config = dict(
    rope_base=2180.0,
    init_std_qkv=0.0629,
    init_std_o=0.0629,
    decay_shape='linear',
)
Each number is 200 + 30 x the weight over its row's rms, rounded and kept within 0 to 999. Layers, rows and columns count from 0. The size before them is the row's rms in percent of the matrix's.

# down: layer 2 MLP down (transposed), 768x128, rms 0.0608, rows 737-749, columns 0-127
# up: layer 2 MLP up, 768x128, rms 0.0946, rows 738-749, columns 0-127
down737,104,217,194,180,163,211,167,231,171,227,202,215,193,155,203,158,173,180,190,230,204,159,210,215,230,179,218,268,212,212,218,252,173,181,219,168,174,210,157,240,251,154,211,184,230,162,204,163,133,164,242,210,182,159,183,201,251,196,245,267,216,207,157,183,216,137,202,191,165,160,167,236,182,165,211,217,175,211,161,211,181,233,190,157,225,195,206,226,229,199,175,193,194,219,210,190,230,275,200,204,253,187,198,149,278,187,200,181,177,201,201,168,172,165,197,252,224,221,220,157,160,171,215,192,210,157,183,189,181
up738,104,181,212,193,190,218,170,186,212,187,194,176,169,194,210,215,186,228,200,216,165,169,220,219,160,232,214,187,176,188,212,235,178,184,244,231,239,229,166,196,214,199,187,199,262,174,213,200,219,231,163,257,228,172,206,215,205,261,205,246,198,256,180,155,154,196,212,180,201,139,168,207,151,178,188,233,156,245,254,180,238,213,246,140,199,106,197,228,206,187,233,209,231,171,194,207,138,207,196,258,179,244,215,180,212,195,148,202,229,199,212,198,186,188,182,169,218,258,195,190,184,209,130,213,205,212,273,219,189
down738,108,151,236,227,144,243,155,246,296,212,243,142,198,122,211,193,197,199,171,210,192,157,225,177,204,179,198,170,188,195,194,173,154,208,165,202,222,190,196,244,204,189,159,190,184,217,228,210,210,216,192,199,160,196,230,205,143,213,192,237,185,237,179,172,186,163,221,164,193,213,217,177,198,256,197,203,196,198,200,181,244,159,148,208,195,171,218,185,230,129,147,159,227,227,161,202,224,232,200,218,223,221,195,177,170,180,169,172,225,198,229,196,214,195,145,174,177,226,199,161,201,203,148,214,215,214,160,274,189
up739,107,214,246,229,192,187,216,176,228,210,220,195,232,180,210,201,171,226,204,210,211,161,230,221,156,194,216,158,242,222,193,212,181,208,253,200,152,210,192,207,144,172,216,233,244,184,148,259,207,233,189,185,210,254,189,227,223,224,187,232,191,240,173,228,165,175,157,218,257,211,194,214,248,210,185,241,244,184,162,225,183,201,188,193,207,193,204,202,196,227,194,224,230,218,198,212,157,195,160,218,192,191,222,161,209,241,164,143,192,294,188,108,228,209,219,237,216,175,208,201,184,175,160,232,279,153,159,221,209
down739,118,197,243,235,224,185,191,197,244,194,240,202,193,199,214,219,195,215,244,190,155,134,203,198,199,177,183,198,200,221,181,233,164,221,176,181,185,211,196,177,182,234,197,219,228,190,154,234,211,214,175,187,259,176,184,180,202,214,207,266,171,178,148,193,130,210,140,179,162,184,199,270,174,220,140,157,239,181,200,243,186,171,179,213,166,181,197,181,185,233,251,172,205,146,225,131,171,211,213,220,217,215,189,164,170,167,152,173,178,251,242,200,169,181,201,246,202,212,168,179,166,196,142,146,219,181,211,239,234
up740,101,151,211,209,172,199,183,174,167,156,240,213,230,194,219,169,172,210,197,161,182,176,205,268,163,229,193,204,234,153,229,234,243,206,160,238,220,207,234,223,207,203,206,200,229,185,191,202,193,180,190,228,206,204,182,212,214,209,225,216,198,178,303,172,178,193,185,247,176,195,244,269,202,186,168,225,201,177,246,219,218,184,253,236,207,145,223,182,236,214,162,195,182,182,255,197,161,230,206,224,271,185,194,173,181,179,159,134,250,213,183,192,221,180,159,210,218,172,149,166,213,205,184,184,243,211,151,233,245
down740,088,192,177,166,183,179,203,196,203,193,225,200,209,191,186,201,207,209,214,213,206,211,211,210,154,212,228,235,185,161,214,272,239,167,136,223,254,223,161,197,241,218,233,155,227,196,227,170,257,179,237,237,188,190,216,242,194,242,218,148,156,211,281,197,217,200,207,269,166,179,217,188,138,200,167,183,226,219,179,176,193,191,235,204,183,192,274,195,164,209,149,257,177,173,170,227,181,153,173,217,190,186,221,230,193,207,211,187,159,217,228,201,160,220,141,210,194,263,167,171,208,216,238,176,229,232,226,217,229
up741,083,251,217,183,148,192,150,227,280,198,283,160,219,207,187,203,193,161,204,172,136,214,243,195,177,204,177,209,176,222,200,175,185,217,227,248,179,235,194,228,175,190,230,191,165,221,222,178,203,256,247,158,213,259,162,191,177,163,185,228,157,206,189,175,190,155,237,180,190,158,179,213,209,230,245,240,210,216,188,185,220,200,218,147,198,268,187,213,222,151,240,251,199,182,199,209,193,234,189,156,184,191,238,165,170,236,159,185,221,209,239,191,271,196,203,173,197,174,177,213,187,219,198,229,228,196,203,158,191
down741,082,228,119,217,214,205,184,189,196,241,150,196,204,200,164,234,173,174,136,210,191,214,180,209,200,162,199,193,261,193,271,175,165,249,219,239,204,192,201,163,250,190,184,223,148,273,212,213,233,221,189,192,221,185,221,212,186,183,226,240,189,233,185,185,196,206,257,266,191,150,237,211,224,184,233,194,201,184,192,198,202,199,193,203,203,208,199,242,229,182,206,189,182,223,212,169,247,201,191,183,195,173,162,267,180,231,234,216,209,187,243,254,153,145,180,173,200,177,128,207,260,210,248,204,183,164,195,169,201
up742,110,188,232,209,173,148,209,245,202,232,213,256,210,231,286,155,138,252,223,150,166,225,225,188,158,200,295,161,185,210,172,217,205,193,237,227,199,171,191,205,201,223,198,175,242,163,203,220,242,256,160,174,221,235,201,228,197,179,227,219,177,229,207,222,217,154,198,193,223,149,174,196,159,228,188,164,205,186,180,225,288,163,215,223,188,214,204,202,184,222,172,208,216,210,248,205,202,160,179,192,228,187,209,183,182,185,205,197,183,194,164,128,237,167,211,180,230,197,226,215,171,202,199,161,191,197,206,229,245
down742,104,193,129,244,251,190,214,200,204,196,180,223,229,204,206,179,198,204,218,221,202,265,226,108,192,170,214,186,229,175,183,217,215,189,203,228,164,226,193,185,145,208,207,201,205,202,204,205,202,219,186,237,237,148,236,215,199,165,174,210,220,248,189,236,260,139,179,214,239,181,203,173,174,211,208,263,221,210,167,132,234,261,177,191,159,214,265,240,206,145,182,169,167,213,219,224,220,175,219,200,205,161,212,158,228,156,191,175,161,191,207,222,157,221,176,188,171,165,137,230,164,229,197,221,223,203,176,206,206
up743,110,201,221,186,188,143,200,174,238,161,231,213,226,161,224,194,199,241,205,229,198,187,201,200,116,213,207,202,165,212,230,189,232,156,196,209,153,211,158,239,253,199,164,204,208,153,199,223,211,187,177,147,174,169,203,254,248,227,236,173,196,235,213,200,190,208,176,288,193,196,213,191,189,128,178,222,198,249,205,218,228,183,166,206,177,204,167,252,203,202,210,164,229,159,218,250,147,198,195,203,215,206,158,163,208,224,196,195,218,209,203,179,233,179,233,204,242,162,243,244,124,236,176,220,231,212,239,236,180
down743,101,191,265,220,157,228,249,200,194,230,233,201,182,175,153,243,168,219,247,206,193,165,142,194,227,164,183,211,151,110,208,222,239,128,201,194,192,198,172,244,202,179,196,163,142,170,228,179,195,186,218,167,173,163,200,217,228,235,215,200,245,203,185,203,225,232,214,267,177,178,232,162,197,185,216,234,217,233,173,204,231,183,248,180,236,213,208,184,130,223,188,191,228,209,223,135,210,226,234,210,245,179,211,183,201,179,189,170,180,219,170,191,241,191,174,174,238,204,179,255,243,196,225,208,208,174,212,189,171
up744,099,165,189,194,220,169,221,284,188,217,248,227,168,187,207,168,170,267,173,225,164,214,179,211,183,237,194,165,268,159,166,192,140,213,210,203,213,170,173,246,239,192,209,254,210,192,254,204,239,232,171,263,215,217,207,235,218,186,202,215,177,248,195,160,203,220,180,231,243,174,179,207,227,229,190,245,171,192,218,238,200,201,253,174,223,216,147,213,145,215,165,197,183,234,193,191,189,216,242,185,173,212,201,147,183,181,181,247,185,226,247,203,185,164,227,205,215,173,250,209,168,214,194,199,253,238,193,227,161
down744,092,174,261,176,223,230,227,172,129,195,224,215,181,247,225,223,214,178,162,182,253,211,155,213,244,213,185,188,214,185,228,147,187,211,201,182,206,190,264,194,173,206,227,129,194,235,223,212,199,258,182,122,206,103,171,178,203,196,216,188,215,211,251,206,247,202,179,179,208,190,167,213,219,166,250,193,246,204,173,204,194,213,212,213,211,267,199,187,203,182,185,174,208,197,218,178,173,261,236,247,167,173,211,186,193,182,162,199,230,221,186,191,204,189,187,143,237,260,220,225,205,232,182,209,219,192,169,211,239
up745,096,240,231,168,206,217,189,251,173,142,188,197,151,187,197,178,170,179,192,226,198,169,203,201,176,188,229,249,214,205,196,238,210,191,147,226,205,169,162,262,185,166,206,180,216,189,237,232,205,178,171,254,249,188,240,204,205,198,222,264,157,230,192,160,180,213,215,233,224,192,175,242,194,244,198,237,220,238,223,161,252,194,184,204,184,214,179,231,149,170,159,229,173,196,213,195,225,233,186,159,270,236,201,190,237,145,181,238,196,145,233,224,214,205,240,251,189,152,232,180,214,209,193,177,252,230,258,190,217
down745,070,212,180,231,183,193,253,229,205,230,202,189,196,220,169,306,166,211,170,169,182,167,175,202,213,164,226,156,179,177,168,214,267,203,231,197,165,224,215,233,188,222,209,142,259,215,245,189,224,189,158,231,185,176,209,215,171,175,272,225,236,185,154,176,221,235,149,245,252,202,183,253,197,215,208,160,202,216,203,180,182,215,153,161,158,181,186,218,211,208,202,162,188,222,192,192,215,234,190,173,173,215,193,179,195,246,169,240,264,191,239,219,175,226,199,208,188,217,234,174,185,234,171,199,220,150,197,177,154
up746,106,199,209,187,216,169,240,177,241,179,248,216,194,214,221,202,185,209,227,230,157,212,195,206,227,227,244,211,218,194,255,294,181,161,228,214,190,175,222,177,204,255,231,293,246,196,185,182,188,195,193,178,216,189,207,137,231,259,198,208,176,212,196,161,187,189,200,208,190,193,185,227,159,166,204,165,193,229,182,187,228,178,211,184,274,184,227,213,200,216,253,221,224,221,230,196,161,176,158,275,225,182,238,226,153,198,185,188,206,191,170,148,186,154,152,238,218,199,230,230,143,175,197,200,159,176,186,222,189
down746,113,124,276,248,166,186,204,215,242,173,213,181,199,228,172,190,215,201,204,231,191,185,153,165,224,186,192,229,233,197,205,236,213,160,220,173,217,206,200,151,200,228,215,239,236,210,231,213,239,222,165,247,218,178,220,183,148,186,243,195,146,163,150,148,196,225,209,186,205,181,211,212,143,197,215,211,189,243,198,216,226,202,210,213,184,189,214,213,213,207,209,241,204,181,203,199,180,226,246,245,259,125,209,236,169,157,235,196,208,211,229,198,160,152,132,194,217,216,154,231,177,175,170,146,232,157,196,227,173
up747,106,147,182,173,198,222,194,220,205,155,218,184,159,213,161,174,197,202,212,215,185,149,232,183,202,275,226,211,231,205,177,225,196,193,231,189,201,212,188,233,196,216,228,165,204,186,201,277,217,197,184,221,241,179,237,202,210,142,165,203,204,241,249,160,168,155,201,204,219,200,277,189,191,188,191,154,190,155,238,224,221,220,190,159,250,208,208,209,162,227,109,181,204,234,214,176,198,178,210,157,234,140,186,205,137,169,199,188,217,137,192,187,201,225,229,159,228,209,184,219,178,191,167,175,194,255,164,211,155
down747,088,211,211,208,194,204,174,179,224,192,253,223,186,235,194,202,235,179,190,188,209,211,157,191,193,250,197,185,269,195,180,256,191,157,164,234,145,209,196,186,197,206,158,296,211,186,179,238,200,157,237,182,198,210,226,143,203,235,160,200,188,188,218,193,228,258,202,212,240,260,226,175,217,154,156,189,218,123,174,243,152,170,214,203,199,221,209,202,211,230,268,174,194,204,201,226,177,219,207,209,235,186,218,106,214,228,233,192,217,166,212,174,200,223,163,158,195,198,210,222,215,199,166,213,152,187,220,216,168
up748,089,193,198,186,165,176,184,214,228,207,208,156,164,208,215,210,103,155,264,202,182,172,164,189,199,217,235,186,253,213,210,195,206,174,265,187,212,204,155,208,206,193,111,219,203,185,197,208,317,198,193,225,217,236,184,211,182,173,201,170,201,204,139,160,179,223,211,189,199,225,156,217,202,196,183,203,218,182,226,220,191,219,257,195,216,213,188,216,192,188,232,243,211,177,177,169,194,191,248,210,247,221,167,185,180,180,177,174,209,222,226,168,265,196,176,162,173,262,203,217,165,198,212,230,218,167,230,212,149
down748,075,178,146,192,188,176,197,194,166,192,185,171,152,176,217,210,245,218,137,177,201,195,182,164,202,171,238,195,227,162,281,186,223,196,260,173,171,190,258,182,130,204,217,200,162,169,238,155,242,170,239,236,188,161,178,193,195,172,205,187,246,225,186,253,158,193,208,169,200,238,172,235,203,174,206,136,210,228,248,211,173,220,226,256,207,209,191,201,169,250,231,229,191,230,152,180,201,177,231,215,182,208,197,168,184,187,227,207,153,241,227,188,238,196,195,184,181,228,196,169,160,212,206,200,210,134,190,147,207
up749,097,223,250,179,194,196,195,233,261,174,225,211,175,196,203,178,234,219,194,203,205,215,176,216,147,239,177,189,228,187,232,207,213,168,211,185,183,212,128,242,228,173,193,182,240,173,178,144,199,196,147,246,202,221,155,217,208,181,219,240,167,223,145,192,172,188,217,234,186,201,185,235,204,177,201,222,224,201,195,258,169,231,235,150,212,263,210,249,205,207,248,200,233,165,230,180,186,137,195,234,224,258,189,172,194,191,201,230,190,258,225,142,217,140,237,198,263,188,217,178,174,237,176,209,247,173,197,219,231
down749,085,204,263,210,183,192,193,191,173,146,208,227,266,155,197,191,198,227,188,184,187,213,195,232,154,204,140,184,221,190,240,177,177,188,215,191,213,149,190,201,263,117,192,181,222,182,189,153,266,179,192,236,181,232,192,211,215,258,222,262,179,179,160,227,183,196,174,221,261,232,248,192,196,201,198,224,215,217,193,242,170,199,202,180,191,237,203,233,177,161,214,241,210,161,226,250,199,163,168,172,257,215,168,161,208,205,184,272,153,232,212,244,217,191,229,210,222,237,226,205,187,207,227,212,235,173,194,180,192